Weights of a small GPT-style language model, trained from scratch on English Wikipedia: 13190 steps.
Each number is 128 + 32 x the weight over its row's rms, rounded and kept within 0 to 255. Layers, rows and columns count from 0. The size above them is the row's rms in percent of the matrix's.

# layer 5 MLP up, 768x128, rms 0.084, rows 357-409, columns 64-127
size [ 95 101   7 129   7   8 140 123  20   7  96 115  11 119 111 110   8   8 124  91   7 106 152 141  79 121 147  96 143 118 127  86  22 119  87 122  61   9  99 123 113 107   8   6 118  23  85   7 134   8  92  96 119]
[[ 68 126 139 191 201 205 154 103 123 138 149 112 140 187 131 172 129 126 188  80 143 196 139 121 158 146 162 160 147  84 122 146 131 157 149  80 138 120 162 107 103 126 126 191 126  63 152 110 164 106 140 108 145 142  81 172 176 118 177 131 175 139 151  99]
 [190  97 165 132 105 182  74 159 140 123 146 148 117 136 146 123 139 199 120 117  99 128 128 118 120 119 162 159 102 165 179 131 158 113  74 204  53 164 149 124  76 104 127 152 143 108  53 118 142 117 156 108 137 123 122 118  96 167 110 109 171  88 124 152]
 [115 144  84 123  79 123 185 203 152 157 117 120 143 116 147 119 121  49 149  97 139 154 144 100 115 137 162 150 118 149 139 169 175 167 205 125 193 100 148 192 153 150 120 108 107 107 146 169 123  90 134  88 145 159 139  79 145  95 168 128 143 152 171 153]
 [191  66 134 149 111 112 144 117 127  81 101 202 134 145 139 133 138  83 151  71 102 114 121 158 118 130 101 155 139 179 124 111 149 100 111 109 148 118 166 122 193 111  76 166  88 153 109 131 123 126 133 116 192 141 162 154 136  98 156 128 167 145 132 122]
 [134 182  97  75 119 109 196 125 118 132 152 146  82 114 163 137 141  63 140 128  97 110  74 158  85  87 175 145 132 147 127 134 147 159 155  88 128 144 121 149 134 192 138 135  85 169 137 136 105 107 127  49 135 143 133 109  92 122 136 134 155 154 130  93]
 [ 81 190 121 141  90 133  96  93 104 112 113 123 143 151  83  82 111 127  86 140 129  97  78  66 132 139  53 127  93  86 127 122  91  98 115  98  41 104 127  71 123  92 128 122 167  85 132  68 153 108 103 159 108 109 102 157 152  95 135 170 103  96  92 144]
 [128 139 196 116 171 148 125 140 135  78 115 139 191 129 186 148 118 171 182 178 130  72 121 130 131 137 159 123 106 106 140 134  96 139 114 130 147 117 184  89 144 140 180 111 123  65  63 149 118  89 116 121  77 190  90 146  83 103 166 119 172 113  93  93]
 [145 105 146  63 127 105 157 108 124 115 147 124 136 154  66 135 116 131 127 127 136 120 150 141 135 112  86 151 183  84 157 161 153 136 121  58  84 115  66 159 159 130 106  95 162 123 151 183 167 126 123 166 170 137 126 148 162 108 150 144 182 125 109 128]
 [135 125 111 155 166 138 161 149 122 109  84  85 162 133 118 113 124 170  75 155 130 179  23 103 162 158 143 121 144 117 133 143 169  96 197  65 138 120 117 109 138  43 135 111 139  91 130  98 148 134 156 177 130 156 152  93 132 139 179 143 105  92 163 112]
 [115 164 155 148 179 129 117 171 117 144 177  92 151 125 148 141 151 134 105 179 138 144 143 164 169 132  73 151 130 179 139 186  84 102 202 138  90 177 149  49 126 109 111 134 111 137 152  53 111  86 146 140 190 100 136 177 154 129  89 126 130 116 148  81]
 [134  83  92 124 145 122 105  95 102 111 114 150 130 180 207 135 118 132 190 190 139 123  84 143 113 179 100 149 179 118  80 108 145 123 185 132 141 115 120 161 130  97 114 167 131  88 169 128 116 149 145 101 183 178 150 151 160 106 117 115 115  69 129 167]
 [151 118 178 132 168  82 177  82 108 167  88 176 154 118  90  86 161 185 103 134 115 121 126 120 174 111 139 157 114 153 146  88 184 124 155 178 129 166 109 159 144 119 104 114 180 138 185 136 131  92 145 109 114 122  47 166 114 198 167 151 135 122  92 117]
 [138 195 139 182 157 163 122 164 156 160 135 133 168 172 166 154 158 150  85 155 162 166  64 103 229 139 106 171 134 137 150 155  93 112 160 141 135 158 132  90 148  96 159 102 210 119 145 116 164  99 157 151 165  96 117 163 186 113 148 182 123 114 157 148]
 [ 67 140 165 141 126  98 189 143 122  81 123 118  99 118  94 189 201  59 119 187 145  96 130 155 162 155  93  89 134 113 159 111 130 125 133 118 189 130 164 162 119 120 123 149 142 195 143 103 232 141 120 101 145 128  89 174 142 122 142  75 174 125 115 155]
 [144 109 166  95 101 138 114 125  95  90 123 231 140 100 128  92 108 129 106 116 167 114 148 101 167 129 140 140  80  87 130 163  62 108 138 144 149 126 141 134 173 144 119 118 117 178 103 125 111 113 162 139 167 155 159 197 102 158 140 101 154 151 115 112]
 [ 98 104 164 148 163 136  90 145 117  77 143  78 131 211 141 173 121 113 170 131 169 128 149 116 111 126 135 151 177 128 146 119 113 124 150 109 136 117  88  79 148 135 103  91  88  93 120 151 146 194  96 117 137 161 141 134  56 111 100 160 107 128  95 154]
 [152  91 163 196  98 139  90 146 124 180 169  85 165 165  90 122 122 125 123 115 169 141 236 116 117 140  77 112 150 137 163 149  90 132 142 157 131 150 139  83 124  96 117 152 118 118 167  62 165 165 150 183 206 130 111 171 158 153  97 127 120 107 117 133]
 [134 122 101 123  92  67 162 184 120 129 124  49 115  89 107 126 105 128 102  93 152 121  77 144  98 131 121 138  99 129 116 123 181 166 178 103  99 145 133 111 147 153 103 164  89 116 140 128  89 105 101 106 179 190 107 140 103 128 106  63  76 135 173 126]
 [108  97 138 121 145  80  74 150  42 158 153 127 108 149 121 112 137 142 152  88 171 165 108 117  93  97 128 150 125 175 131 134 126 116 129  67 173 122 140 120 106 150  98  95 143 161 128 131 186 150 171  94 103 141 149 101 116 129 183 145 154 135 104  78]
 [ 75 171 158 129  95 140  89 137 114 131  77 159 168 111 108  80 147 121 155 137 186 136 139  92 155 151 109 193 159 205 140  74  51 122 178 139  95 131  93 131 122 147 123  87 128 156 112 142 145 175  83  68 131 113 112  86 160 186 101 131 114 142 137 113]
 [141 192 101  99 124  89 200  97 113 139  90 108 141 148 147 150 137 129 111  95 155 110 107 145 135  93 172 120 138 115 105  92 134 177  52 150 104 122 139 183 140 152 129 154 136 133  99 237 114 185 124  89 111 148 122 124 127  91 148 150 127 121 107 156]
 [ 59  85 114 119 140 138 132 152  92  91  88 169  89 219  99  89 134 122 187 108 135 125 145 197 108  97 149  72 176 141 104 149  83 131 144 159 115 111 131 132 129 135  76 133 174 128 180  79 109  98 134 123 167 107 140 110 109 141  98 135 149 164 109 145]
 [189  92 157 117 122 140 107 128 129 156 106 105 129 106  98 152 143 173 189 107 128  97 106 135 165 107  61 151 187 128 142 147 101 170 130  76  89  85 106 126 154  94  96 126 114 155 101 165 119  85 127 138 192 192 176 101 160 121 151 176 176 109 114 113]
 [128 134 128  41 123  77 118 130  77 161  93 151 144 139  78 100 151 147 134 132 168 196 142 119 127 153  89  81 156 110 122  92 117  98 131 121 138 172 184 146 114 129 164 153 113 145 138 126 126 138 139 138 126  85  78 166  99 218 106 187 168 137 123  87]
 [114 151 125 107 145  84  89 108 116 142  74 123 106 110 121 134 111 141 172 133 148  94 108 119 118  98 130 151 245 162 117 202 109 127  47 123 145 110 145 104 181 121 115 123 158 126 164 159 138 157 103  76 150 148 155 169 124 151 128 139 108  72 139 132]
 [141 120  91  93 147 164 175 131  80 130 176 134  91 144 180  56 118 136 151 168 150 155 121 122  76 109 101 107 108  96 140 147  76 125 124  84 156 155 146  87 151  94 166 123  69 175 162 110 138 191 109 117  93 102 129 151 126 138 139 171 161 105  70 194]
 [ 85 125 122 134 117 131 127  77 182 145 125 155 186 113 131 159 123  91 172 100 157 136 134  79 156 117 157 132 113 130 152 165 110 147 181 180 127 146 121 170 162 117 117  91 124 130 156 161 166 119 131 122 172 184 108 146 158 102 164 156 128 115 127  86]
 [ 44 120 111 186 152 163 124 138 172 108 104 126 116 153 134 107 108 112 133 118 146 148 163 113 115 132 134  99 222 127 120  86  59 132 120 118 158 175 114 119 160 130 137 150 189  64 214  91 153 188 147 109 135 152 101  97 182 122 106 193 115 146 119 133]
 [100 112 171 132 105 117 101 101 117 137 151 118 204 115  90  92 144 174 164  47 105 123 119 113 100 117 166 190 147  64 163  86 121 142 147 140 111 147 172 135 158  98 119  57 140  93 105  97 155 119 126 165 142 118  80 118 153 151 105 157 182 123 130 127]
 [118 138 112  96 119 154 101 122  77 107  72  93 128 142  80 162 133 154 120 180 152 155 137  92 143  86 128 149 144 151 110 136 169 168  90 118 187 114 140 125 111 121 179 115 197 159 134 166 151 136  67 161 163  64 110 107 151 142 126 164 147 151 156  85]
 [144  91 225 146 133 189 108 157 155 124 158  87 137 153 184 121 145  68 130 146 189  97  93  95 148 134 117 153  99  92 178 117 133 142 181 114 149 131  89 139 133 128 148 102 140 131 138  97 146 146  77  54 137 127 167 140 104 109 138 102 147  72 134 130]
 [158 144 119 154 190  81 167 126 101 171 130 125 123 158 112 120 127  69 165 118 151 156 158 128 164 147  95 153 159  88 132 181 132 167 144 105  74 188 129 102 129 126 135 133 134  68 115 141  83  79  69 116 126 158 114 158 162  99 149 109  92 104  96  54]
 [142 103 131 155 130 211  54 129 149 131 115 152 127 156 124 126 145 140  99 127 151 148 145  68 165 135  92 135 125 106 156 120  88  71 130 143 140 124 119 101 110  50 150  64 194 117 125  69 163 107 144 146  98  60 123 116 143  79 136 180 132  89 168 161]
 [139  92 123 149 106 180 192  56  96 142 137 146  90 178 185 120 135  79 180 141 121 121 125 116 102 153 101 189  99  91 127 138 103 134 148 105 136 111 104 137 157  82  97 141 192  94 123 101 146 128 157  81 110 163  74 135 205 114 104 146 134  98 135  95]
 [ 99 107 192 161 159 147  85 120 110 155 112 126 195 162 111 108 127 100 143 105 146  63 150  85 132 153 133  88 132 145 116  46  53 127 185 115 153 152 192 140 162  95 160 204 121 118  42 157 148  95 137 146  88 129 150 130 144 116 133 114 141 133 125  96]
 [158 131 107 131 246 110 167 142 144 130 110 139 140 149 123  94 110 133 114 119 151  57 144 124 122 107 135 114 134  73 128 109 111  92 140  64 108 199 117 105 152 108 100  82  82 163 129 181 176 121  82  80 111 136 144 166 105 201 167 190 166 128 113 152]
 [114 145 111 177 135 101 125 168 124 125  77  76 171 176 160  92 120 128 126 136 206  94 129 157 102 161 163  81 166 108 134 189  93 194  87 113 163 117 162 130 136 129 175  98 129  96 109 159 120  97  56  96 134 125 158 156 140 145 136  73 109 119 143 154]
 [110 177  86 162 129 137 114 110  94 149 120 106 161 139 132 121 136 119  76 104 157 166 176  83 143 120  76 156 113 100 131 119  62 133 157 117  91 109 103  81 114  71 135 102 157  81 113  58 151  96  97 117 161  85 115 126 155  91 151 169 105  89 151 137]
 [139  77 137 131 166  97 109 145 147 127 115 122 156 158 123 117 107 152  89 115 103  85 137 141 110  86 146 103 127 194 187 114 119 126 143 101  92 107 121  97  76 117 139 200  75 156 108 111 160 171 101  92 141 144 215  73  85 124 131 188 160 164  64 141]
 [123 105 112 110  70 150 145 116  39 111  75 135 112 169 122 123 166 150 141 112 121 124 138  86 150  64  89 129 145 131 173  94 120 148 119 149 135 128 143  73 121 101 120 107 160 156 184 140 142 171 118 112 186  78 117 165 186 128  78 204 118 184 143 192]
 [134 136  93 141 153 139 112 151 157 134 138 111 130 143 147 199 163 108 107 127  91 147 136  63  62 150  90 122  79 114 130 103 101 229 114 136 149 101  63 120 170 127  72 171 148 133  88 165 216 171 119 133 166 121 118 140 180 116 156 180 119  66 153 109]
 [111 125 123 151 166 188  82 152 128 149 142  90 158 155 167 129 135 133 124 123 145  84 152 151  90 118  76 139 146 118 132 150 117 175 121 135 161 100 122  65 120 105  91 170 209  73 158 144 141 127 122  57 225 177 199  71  80  96 144 149 144 106 140 122]
 [111 147 154 154 125 175  77  85 142 101 139 163 126 166 118  91 112 175  99 174 107 120  63  97 121 171  67 148  97  90 154 141  87 101 102 101  57 134 150  86 135  81 159 130 149 125 135  87 177 118 166 165 126 121 115 165 140 122 144 143 114 121 105 123]
 [110  59 162 160 128 159 128 177 159 151 114 132 175 108 133 159 135 163 128 112 159 133 149 112 151 135 139  99 117 164  84 138 155 159 143 158 140  64 116 147 142 158 135 133 191  95 117 132 125 142 118 175 106 191 140 162 156 168 138 151 148 121 214 173]
 [ 95 133 138 135 113 118  87 125 109 107 111 168 130 170 123 160 158  91 164 169 144  56 129 136  89 189 132 101 134 144 157 153 100 101 120  89  85 156 122 120 190 136 107 123 130  95  38 137 117 141  86 146 101 130 139 117  99 158 132 128 122 186 131  71]
 [116 146 128 114 138  47 148 115 110 105 111  93 115 125 150 136 125  87 129 108 127 100  40 174 141 107 117 145 145 157 114 112 116 138  86 137 116 158  98 124 125 119 126 168  99 108 135 211  67 141 112 102 204 150  97 150 134 153 116 118 132 135 110 110]
 [ 59 128 172 120 125 124 138 162  66  83 134 105 156 133 137 140 102 113 181 106 166  76 105 100 110 148 109 115 220 124 154 124 114 176 151 138 155 120 141  99 166  96  73 114 170  56 134 154  99 116 120 132 175 112 131 134 154 171 169 145 131 131 138 122]
 [ 69 255  99 156 135 123 119 124 139 102 138 146 143 118 147 114 145 115 117 125  99 146  38 115  88 108  79 126 106 155 133 184  89 131 205 106 110 128 173 138  94 137 142 105 136 147  90 135 148  44 128  90 102 109 136 127 130 136 152 142 152  99 122 123]
 [ 80 138 159 167 135 183 111 148 159  93 163  96  75 127 108  98 100 171 135 119 168 116 138  88 129  88 124 118 118 140 110 106 134 119 161 159 170 203 109 105 153  90 138 128 195 119 154 154 139 163  97  57 113 137  99 192 173  96 159 151 186 160 122 143]
 [ 60  64 156  54 110 134  96 112 123  94 102 156 139 127 120 101 120  93 118 105  69  96  94 111 117 135 101 100  78 133 105 128 101 118 119 110  86  92 143 116 136 120 115  93 139 112 105 163  80 111 117 104  60 111 109 145 142  64 136 134 148 131  82 153]
 [ 45 130 145 172 132 157 112 140  87 125 117 112 165 126 153 128 150 118 175 137 196 112 122 151 152 197 152  92 143  68  88 150 101 123 119  89 209 146 160  96 161 171 155 113 141  92 168 160 121 171  77 114 125 110  91 109 134 145 132 173  69  60 137 158]
 [ 69 106 143 163  98 175 187 117 184 164 167 118 158 190 135 110 210 150 187  98 120 111 101 161 181  95 117 169 118 139 115 109  93 147 146 185 130  88 121 143 168 137  29 166 159 116 155 133 156 152 122 180 147 134 154 153 135 107 161 104  99 123 118 185]
 [ 63 106 173 147 131 156 152 115 117 121 167  85 155 154 105 143 209 120 156  94 122 120 103 160 109  70 140 174 103 160  86 133 107 141 122 153  91 148 110 154 110 101  91 180 143 155 174 132 207 128  77 125 167 166 139 107 155  75  98 104  86  64 150 140]]
# layer 5 MLP down (transposed), 768x128, rms 0.0616, rows 357-408, columns 64-127
size [ 81  88   5 123   5   5 128 142  13   6 118  90   6 101  89  97   6   4 104  78   5 127 180 133 106 104 143  87 126 127 127  99  15 130  75 128  56   6 129 112  96  94   5   4 108  14  72   5 108   4  87 120]
[[129 128 128 158 144 101 117 127 143 109 183 176 138  93 135  94 122 146 196 117  81 107 134 154 105 165 149 156 139  69  73  94 178 145 144 158 100 142  75 149  82 126 150 112 102 170 119 166 131 150 102 129  67 134  97 145 119 124  89 140  64 131  79 176]
 [108 202  96 161  89 144 174 154 155  75 126 151 156 114 141 125 157 116 162  70 105 145  56 121  90 122 137 120 121 141 128 177 180 145 115 163 141 157 155 161 106 106 103 135  71 130 192 102 127 103 137 168 159 108 129 167 102 130 154  98 141  66 137 222]
 [106  97  98 131 113 122 127 133  70 126 143 127 111 176 172 106 189  94 143 154 152 143 140 169 115 157 142 102  98 159 103  48 111 150 103 169 149 146  73 162 136 124 146  91 159  88 153 142  61 192 124 174 141 106 138 145 118 125  93 159 160 176 100 137]
 [159 124 131  95 158 133 140 145 120 144 106 141 149  98  90 132 139 132 176 155 156 111  75 129 101  68 120 116 133 115 100 146 127 130  81 113 137 131 184  70  77  77  90 185 119  87 101 100  56 139 146 108 176  91 154 120 134 166 117 124 155 190 124 111]
 [147  65  60 162 158  64 151 169 120 127 108 147 165 152 179 113 131 126 132 139 168 152 140  96 120 102 146  93  91 162 110  72 155 157  86 134 102 118 152 160 134  76 135 115 184 108 150 126  96  85 105 136 115 126 162 134 123 115 101 106 144 146 147 142]
 [126 117 159 167 149 173 135 105 203 141 150 110 115  99 105 121 116 123 165  96  78 104 119 143 140 118 120 113 143  65  92 168 155 150 148 110 147 154 133  95 123 178 114 114  39 127 112  94 154 141 154  75 103 161 119  85 130 188 119  85 116 109 101 104]
 [176 124 142 155 126 130  94  40  96 125 116 112 118 126 115 130 143 107 160 105 139 151 137 107  76 128 123 107  96 137 108 113 127 126 137 148 144 102 112  99 106  97 105 137 182  97 136  66 135 182 101  97 144 129  41 188 143 129 134 143 155 129 199  80]
 [170  82 137  85 110  70  63 120 134 109 136 174 144 144 119 129 155 170  92 111 121  68 175 145 143 116  87  71 112 162 142 116 137 131 110 151 107 137 130 129 137 106 128 107 167 186 180 128 148  81 156 152  71 100 107 182 130 124 165  91 186  95 134  72]
 [107 195 154 125  76 152 131 138 144 146 162 131 125 156 133  90 133  89 124 120 103  88 112 155 146 100 118 145 119 135 102 107  98 102 115 174 123 194  80 147  79 140 159 165 121 182 131 103 151 133 132  74 148 138  99 136 116 146  97 162 159 234 106 132]
 [145 161 152 194 157 140  96 120 203 134 115 104  98 145 111 127  67 126 126 114 166 112 143 123 143 165 105 100 130  85 222 143  92 186 143 112  91 137 147 114 112  80 119 199 149  90  55 158 111 139 129  99 105 151 123 162 136 148 192 157 153 122 140 142]
 [ 83 166  91 114  71 117 112  98 174  76 142 145  80  66  56 176 129 144 100 110 169 126 176  81 130  98 172 108  89 164 166  82  95 104 125 168 141 179 109 130 145 141 129 122 128 152 114 149 133  96 137 168  68  74  66 129 100 141  78  63 126 205 124 124]
 [170 181 123  93 143  94 110 214 126 130 131 105  95 127 194 151 121  57  86 147 143 112 110 136 141 146 150 142 160  98 109 120  88 125 109 143 120 172  96 120  84 164 110 138 143  74 128 181 119 115 133 158 143 118  83 122 115 154 107 117  53 176 104 108]
 [114 152 142 153 110 149 166 124 116 134 230  83 149 118 111  75 144  92 190 111 146 101 100 159 151 171 113  98 196 119 138 135 137 176 120 135 133 174 146  63  62 126 153 136  65  93  97 135 136 185 111  85 107 161 132 143 122 157 146 122 170 146 107 116]
 [129 138 158 142 168 138 119 140 159 130 153 110 111 136 119 131 112 103 162 108  55 177 127 122 151 178  93 122 155 151 109 171 140 117 170 126 117  90 107 101 132 152 124 134 147 141 127 163 152 175 128 111 203  91  99  47  73 115 150 140  86 124  96 147]
 [126 226 126  85  56  96 164  92 122 109 131 148 129 114 155 133 133 134 127 161  92 142  82 146 157 121 130 106  85 143 153 142 140 123 132 154  80  93  97 173 128 125  59 131 113 131 131 124 105 118 143 152 177 150 134 101 119 143 137 173 127 137 141 113]
 [171  94 129 141  96 150 122 111 138 126 148 144 157  87 121  18 164 115 149 165 116  98 167 182 127  97 103 128 102 113 143 134 145 115 147 110 150  94 121 152  80  99 119 110 180 128 149 121 155  84  57 110 129 117 169 134 137 143 141 185 121 130 121 162]
 [118 130 164 129 128 187  88  93 177 140 119 102 115  74 110 101  99 153 116 118 122  88 144 134 141 128 123 106 196  63 147 154 116 135 130 101  99 132  86 115 113 136  78 159  94 127  72 151 144 104 170 110 116 150  95 116 130 165 144 180  95 100 145 169]
 [133 130  90 176 130 155 109 140 172 128 123  66 139 140 127 129 138  87 112 131 143 123 155 152 120 110  79  56  83 130 136  96  61 152 150 108  89 137 127 138 147 129 101  99 156 106  86  96  89 185 150 169 114  93 170  82  80 126 168 196 170 112 106 136]
 [ 67 134 182 150  89 114 158 101 179  70 146 109 116 136 121 155 116 161  80 127 155  77 106 159 141  72 134 162 165 154 155 129 141 144 126 134 135 166 158 152 122 110 114 155 195 135 117  69 107 108 129 132 136 161 171 147 164 137 136 119 113 138 130  88]
 [111 174  90 118 131 117 118 165 126 173 100 111  69 128  92  98 101  99 122 104 147 145  52 160 172 136 160  79 177 115 127 116 152 142 120 162 143 131 158 144 117 164 144 119 105 103 127 123  47  94 174 132 171 154 132  44 131 155  98 133 165 182 113  65]
 [162  74 100 111  94 128 138 148 108  87 117 150 117 105 175 131 178  82 201 171 105 130 134 204 126 111 133  96 119 166  92 130 153 139 105 139 116  79 152 152 126 135 148  98 120 140 149  82 110 122 120 169 134  71 132  95  96 158 120  63 111  84  99  91]
 [154 167 113 141  78  91  93 119 203 109  87 151 120  72 187 164 135 141 146  76  91 119 151  57  87 123  61 181 108 145 105 134 161 115 130 122 132 160 165 166 125 157 133 117 109 132 137 100 123 124 107 132 116 147 128 140 169 119 168 114 131 186  94 127]
 [166  89 146 119 123  75 116 116 114 109 108 177 151 112  77 167 129 159  91  94 124 126 117 140 141  90 166  81  61 139 147  93 158 127  64 208 141 125 154 162 131 156 107  97 161 193 112  62  73 123 108 172 161 129 117  97 162 114 167 115 153 152 140 111]
 [ 90 144 156  47 163 145 108 110 133 117 144 167  89 114 107 125  85 113 146 112 155 119 123  72 113 138 186 160 117  73 104 135 143 182  80 109 137 136 138 126 162 138 116 103 139 128 123 138  74 104 155 118 127  85 119 120 113 163 147 100  66 162 122 215]
 [149  86  72 154 120 141 168  94 125 139 161 107 161 144 119 128 158  91  85 162 103 142 129 154 120 140  93 115 104 128  97  99 165 121 249 100 112 142 102 125  75 118 107 153 108 129 130 117  81  91 138 173 127 139 130 136 128  75  82  62 148 112  89 143]
 [149 115 146  90 129  98 132 100 144 150 124 106 151 169  82 141 124 114  84 115 144 129 140 154 212 116 174 159 141 178 167 152 140 202  81 138  56 120 148 123 104 129 132 215 179  96 108 119 140  95 136 119  87 111 152 124 118  91 114 111  85 102 188 175]
 [188 126 195 182  50 146 115 121 109  75 140 125 132 113 119 177  72 117 162 114 142 120 124 183  40  79  87 114  94  98 189 146 145 164 145 119  99 156 115 141 172 164 126 159 102 125 128 168  85 156 123 211 102 149 155  90 165 131 154 137 131 121 104  99]
 [150 204  89 107 137 122 149  69 138 157 166 168 126 151 126 157 157  64 210 113 158 110 146 110 100 105 129 132  14 117 107 113  98 128 184 151 141 102  95 156 148 118 139 122 127 107 131 164 133 108 126 142 147  80  76 126 138 117 143  70 112 161 149 118]
 [ 90 140 165 164 170 125 101  95 108  76 119  96 161  85 118 100  94 123 172 101  89 125  89 135 138 111 110 135 122 100 149 143 117 180 123 186 162 172 134  92 142 126 158 116 148  99 176 165  81  92 148 183 159 125 102  66 170 125 115 104 173 127 113 169]
 [111  97 178 144 163  96 150 135 101  93 167 139 131 115 101 163 173 118 155 133  97 163 129 160  90 156 109 150 123 149 171 113 107  99 155 144  96 147 175 146 140 138  92 137 140 127  92  59  85  53 180 136 123 169 169 173 129  98 185  85 140  87 118 140]
 [102  90 156  80 122  70 125 182 119 109 135 151 130 146 144 140  79 139 134 190 171 131 129 162 105 144 148 137 143 120 112 115 139 117 138 155  91  49 130 147 106 165 127 125 115 149  80 192  77  65 162 162  96 134 106 134 141 152 230 139 181 137 127 135]
 [148  79  62 130  85 205  93  64 164 140 148 146  93 100 172 113 153 141 115 137 151 128 219 105 140 171  96 151  71  56 103 133 130 169 128 119 108 111 134  99 105  68 160 107 155 157 133 165 118 137 115 103  58  90 101 133 134  81  57 133 108 131 119 171]
 [ 84 159 172  88  76 108 149 115  90 150 193 116 136 124 114  92 133 111 152 135 123 113  98 141 141 121 129 133 158 137 140 136 151 167  76 170 138 116 106 123 105 142 126 186  75 135 137 153 141 171  99  74 159 203  87 209 122 179 115 156 132 188 113 116]
 [ 94 171 140 100 113 147 131 109 160 129 158 170 130 109  71 204 136 136 111 137 163 113 157 106 130  87  93 163 131 129 139 100 109 136 104 170 112 162 129 166 103 122 122  66 139  91 112 188 122 136  69 185 115  96  83 123  67 112 104 101 110 141 120 232]
 [136 215  96  93 109 133 135 177 100 149  88 119 128 129  94 121 108 119  82 118 137 186 145 157 137  62 180 119 131 117 162 125 110  53  20 127 178 149 148 100 138 113 102 120 122 136 155  69  92 130 165  90  90 123 115 100 145 122 133 191 166 149 166  93]
 [156 148 135 105 153 118 121 136 138 166 201 107 121 109 118 103 134 107 145  83 132 123 149 130 116 106  66 115  71 167 189 129 115 151 222  78 138 178 121 142  52 149 156  87 132 122 153 165 137 184 142  91 120 110  98 129 110  78 121 145 126 127 148 120]
 [164 185 130 112 142 158 141 150 100  92 136 143 131 115  75 143 124 137 125 143  89 164 134 116 155  99  90 139 123 146 106  89 174  97 156 147  18 125 118 153 150 136 122 113 167 182 130  82 180 123 196 169 109 138 145  83 132 148 111 192 122 138 127  46]
 [121  58 179 146  98 113 128 101 156 137 186  98 138 124 128  90 103  70 138 143 136  95 132 102 108 178 118  68 143 116 162 125 126 149 130 105 143 173 111  92  98 167 140 167  43 152 147 117 153 185 120 107  85 135 121 191 111 154 105 164 141 184 101 142]
 [138 146 128  99 116 161 136  79 114 118 131 180 119 103  97 129 123  81 125 113 143 161 122  97 156 141  50 127  64 127 146  94 140  97 137 130 100 127 135  77 172 145 139 115 167 168 139 162 153 126 107 173  89  64  59 131 127  94 103 108 129 150 190 149]
 [ 82  97  98 152 121 114  90 131 126  43 129 117 101 115 121 129  94 155 130 192 129 101  90 121 127 146  76 102  36 155  97 224 160 182 107 100 123  58 131 137 108 106 124  90 172 165 123 145 200 130 172 123 112 134 150  95 134 175 133  92 181 124 119 114]
 [163 114 145 106 168 139 118 189 131  91 127  98 151  64 208 147 105 147  78 125 118 127 132 111 203 164 110 134 206  91 135  85 135 116 137 120 155 121 133  86  92 106 114 150 133 155 174 124  99 159 108  84 100 172  95 122 153 104 142 167 151 125 135 117]
 [137 120 188 159  84 111 130 127 125  84 138 189 160 107 127 149 149 136 134  83 151 169  85 108 199 141 160  95  69 135 135  48 122 126 165  93 119 108 140 180 123 157 178 137  55 186 134  94 106 133 108  99 106 125 106 185 146 130 145 109  88 123 157 124]
 [147 140 155 148 162 134 124 131 169 124 117 113  93  64 111  94  65 173 142 102 119 117  63 115 134  83 132 140 192  49  85 180 146 143 157 136 159 153 150  91 124 183  71 119  83 132 115 132 128 104 148  45 124 162 115 116 140 189  80 121 104 128 112 136]
 [ 88  94 174  97 121 195 145 122  95 158 157  77 202 111 123 180 122 107 102 101  59  89 109 148 136 169 100 114 138 133 195 133 108 106 128 162 166 190 106 119 135 133 163  88  71 159 146 102 131 185 163 128 133 109 147 132 135 107 118  95 175  56 118  97]
 [118 157 175 103  85 106 114 101 119 149  53 168 125 175 108 137 128  95  94  66 161 144  93 173 118 199 147 101 116 169 149 144 100  80 125 163 167 109  65 123 136 138  68 155 178 140 123 159 125 198 106 117 135 131  58 102 138  91 143 128 104 114 135  77]
 [155 123  59 177 180 173 138 126 136 142 158 150 185 109 106 143 176  95 124 145 129 121 142 141 145 135 158 102 142 141 131 127 139  98 161  96  97  93 206  75  90  94 194  95 156 104 121  99 138 128 139 173  95 113 182  75  82 101 178  94 160  89 134 109]
 [155 133 142 144 127 135 128 114 157 137  89 160 125 110 140 124  88 159  86 135  93 130 148 176  90 175  99 112  77 107  93 118 135 108 123  88 121 114 104 181  97 147 210 145 141 131 119 110 137 169 126 150 116  46 130  74 115 112  89 120 146 164 124 130]
 [145 101 171  85 192  86 117 130 125 139 188  91  80 153 107 132  70 170  90 111 127  92  97 147 126 162 105  99 168 113 151 115 128 170  92 198 125 228 106  91 130 133 118 119 120 138 154 173  95 188 119 137 156 140 118 148 143  81 114 132 124 145 134 116]
 [119 159 157  56 107 174 149 127 121 130 125 169 117 145 100 124 152  95 191 122  89 114  94 180 147  93 124 138 158 170 167  85 132 161 122  94  58 124 138 110 119 130 135  76  84  90 159 149  86  73 171 130 161 137 112  72 109 140 131  80  78 125 173 139]
 [128 145 133 137 121 121 108 106 112  97 126 117  91 137 158 134 193 160 222  63  79 131 112 181 159 157  78 176 120 111 122 159 163 151 111 193 189 104 148 100 127 137 119  75 131  59 131 139  79 169 122 116 131 137  79 129 150 144 124  27 122  65  99  76]
 [157 102 164  77 102 121 121 206 136 116 154 191  97  78 106 118 134 119 166 126  99 128 105  58 141 117 147 169  79 154 146 129 163  78 112 160  96 116 142 161 141 114 116 102  99 166 104 142 109 129 168 128 130 100  79 118 109 133 137 137 155 135 166 106]
 [109 150 139  99  77 125  51 120 128  65 119 139 132  94  76 140 150 106  88 139 186 120 149  38 124 150 109 114  65 121 174  69 148 140 116 121  89 155 132  99 162  93 136 104 172 171 112 161  91  47 165 142 101 119  66  80 142 113 135 112 146 143 189  91]]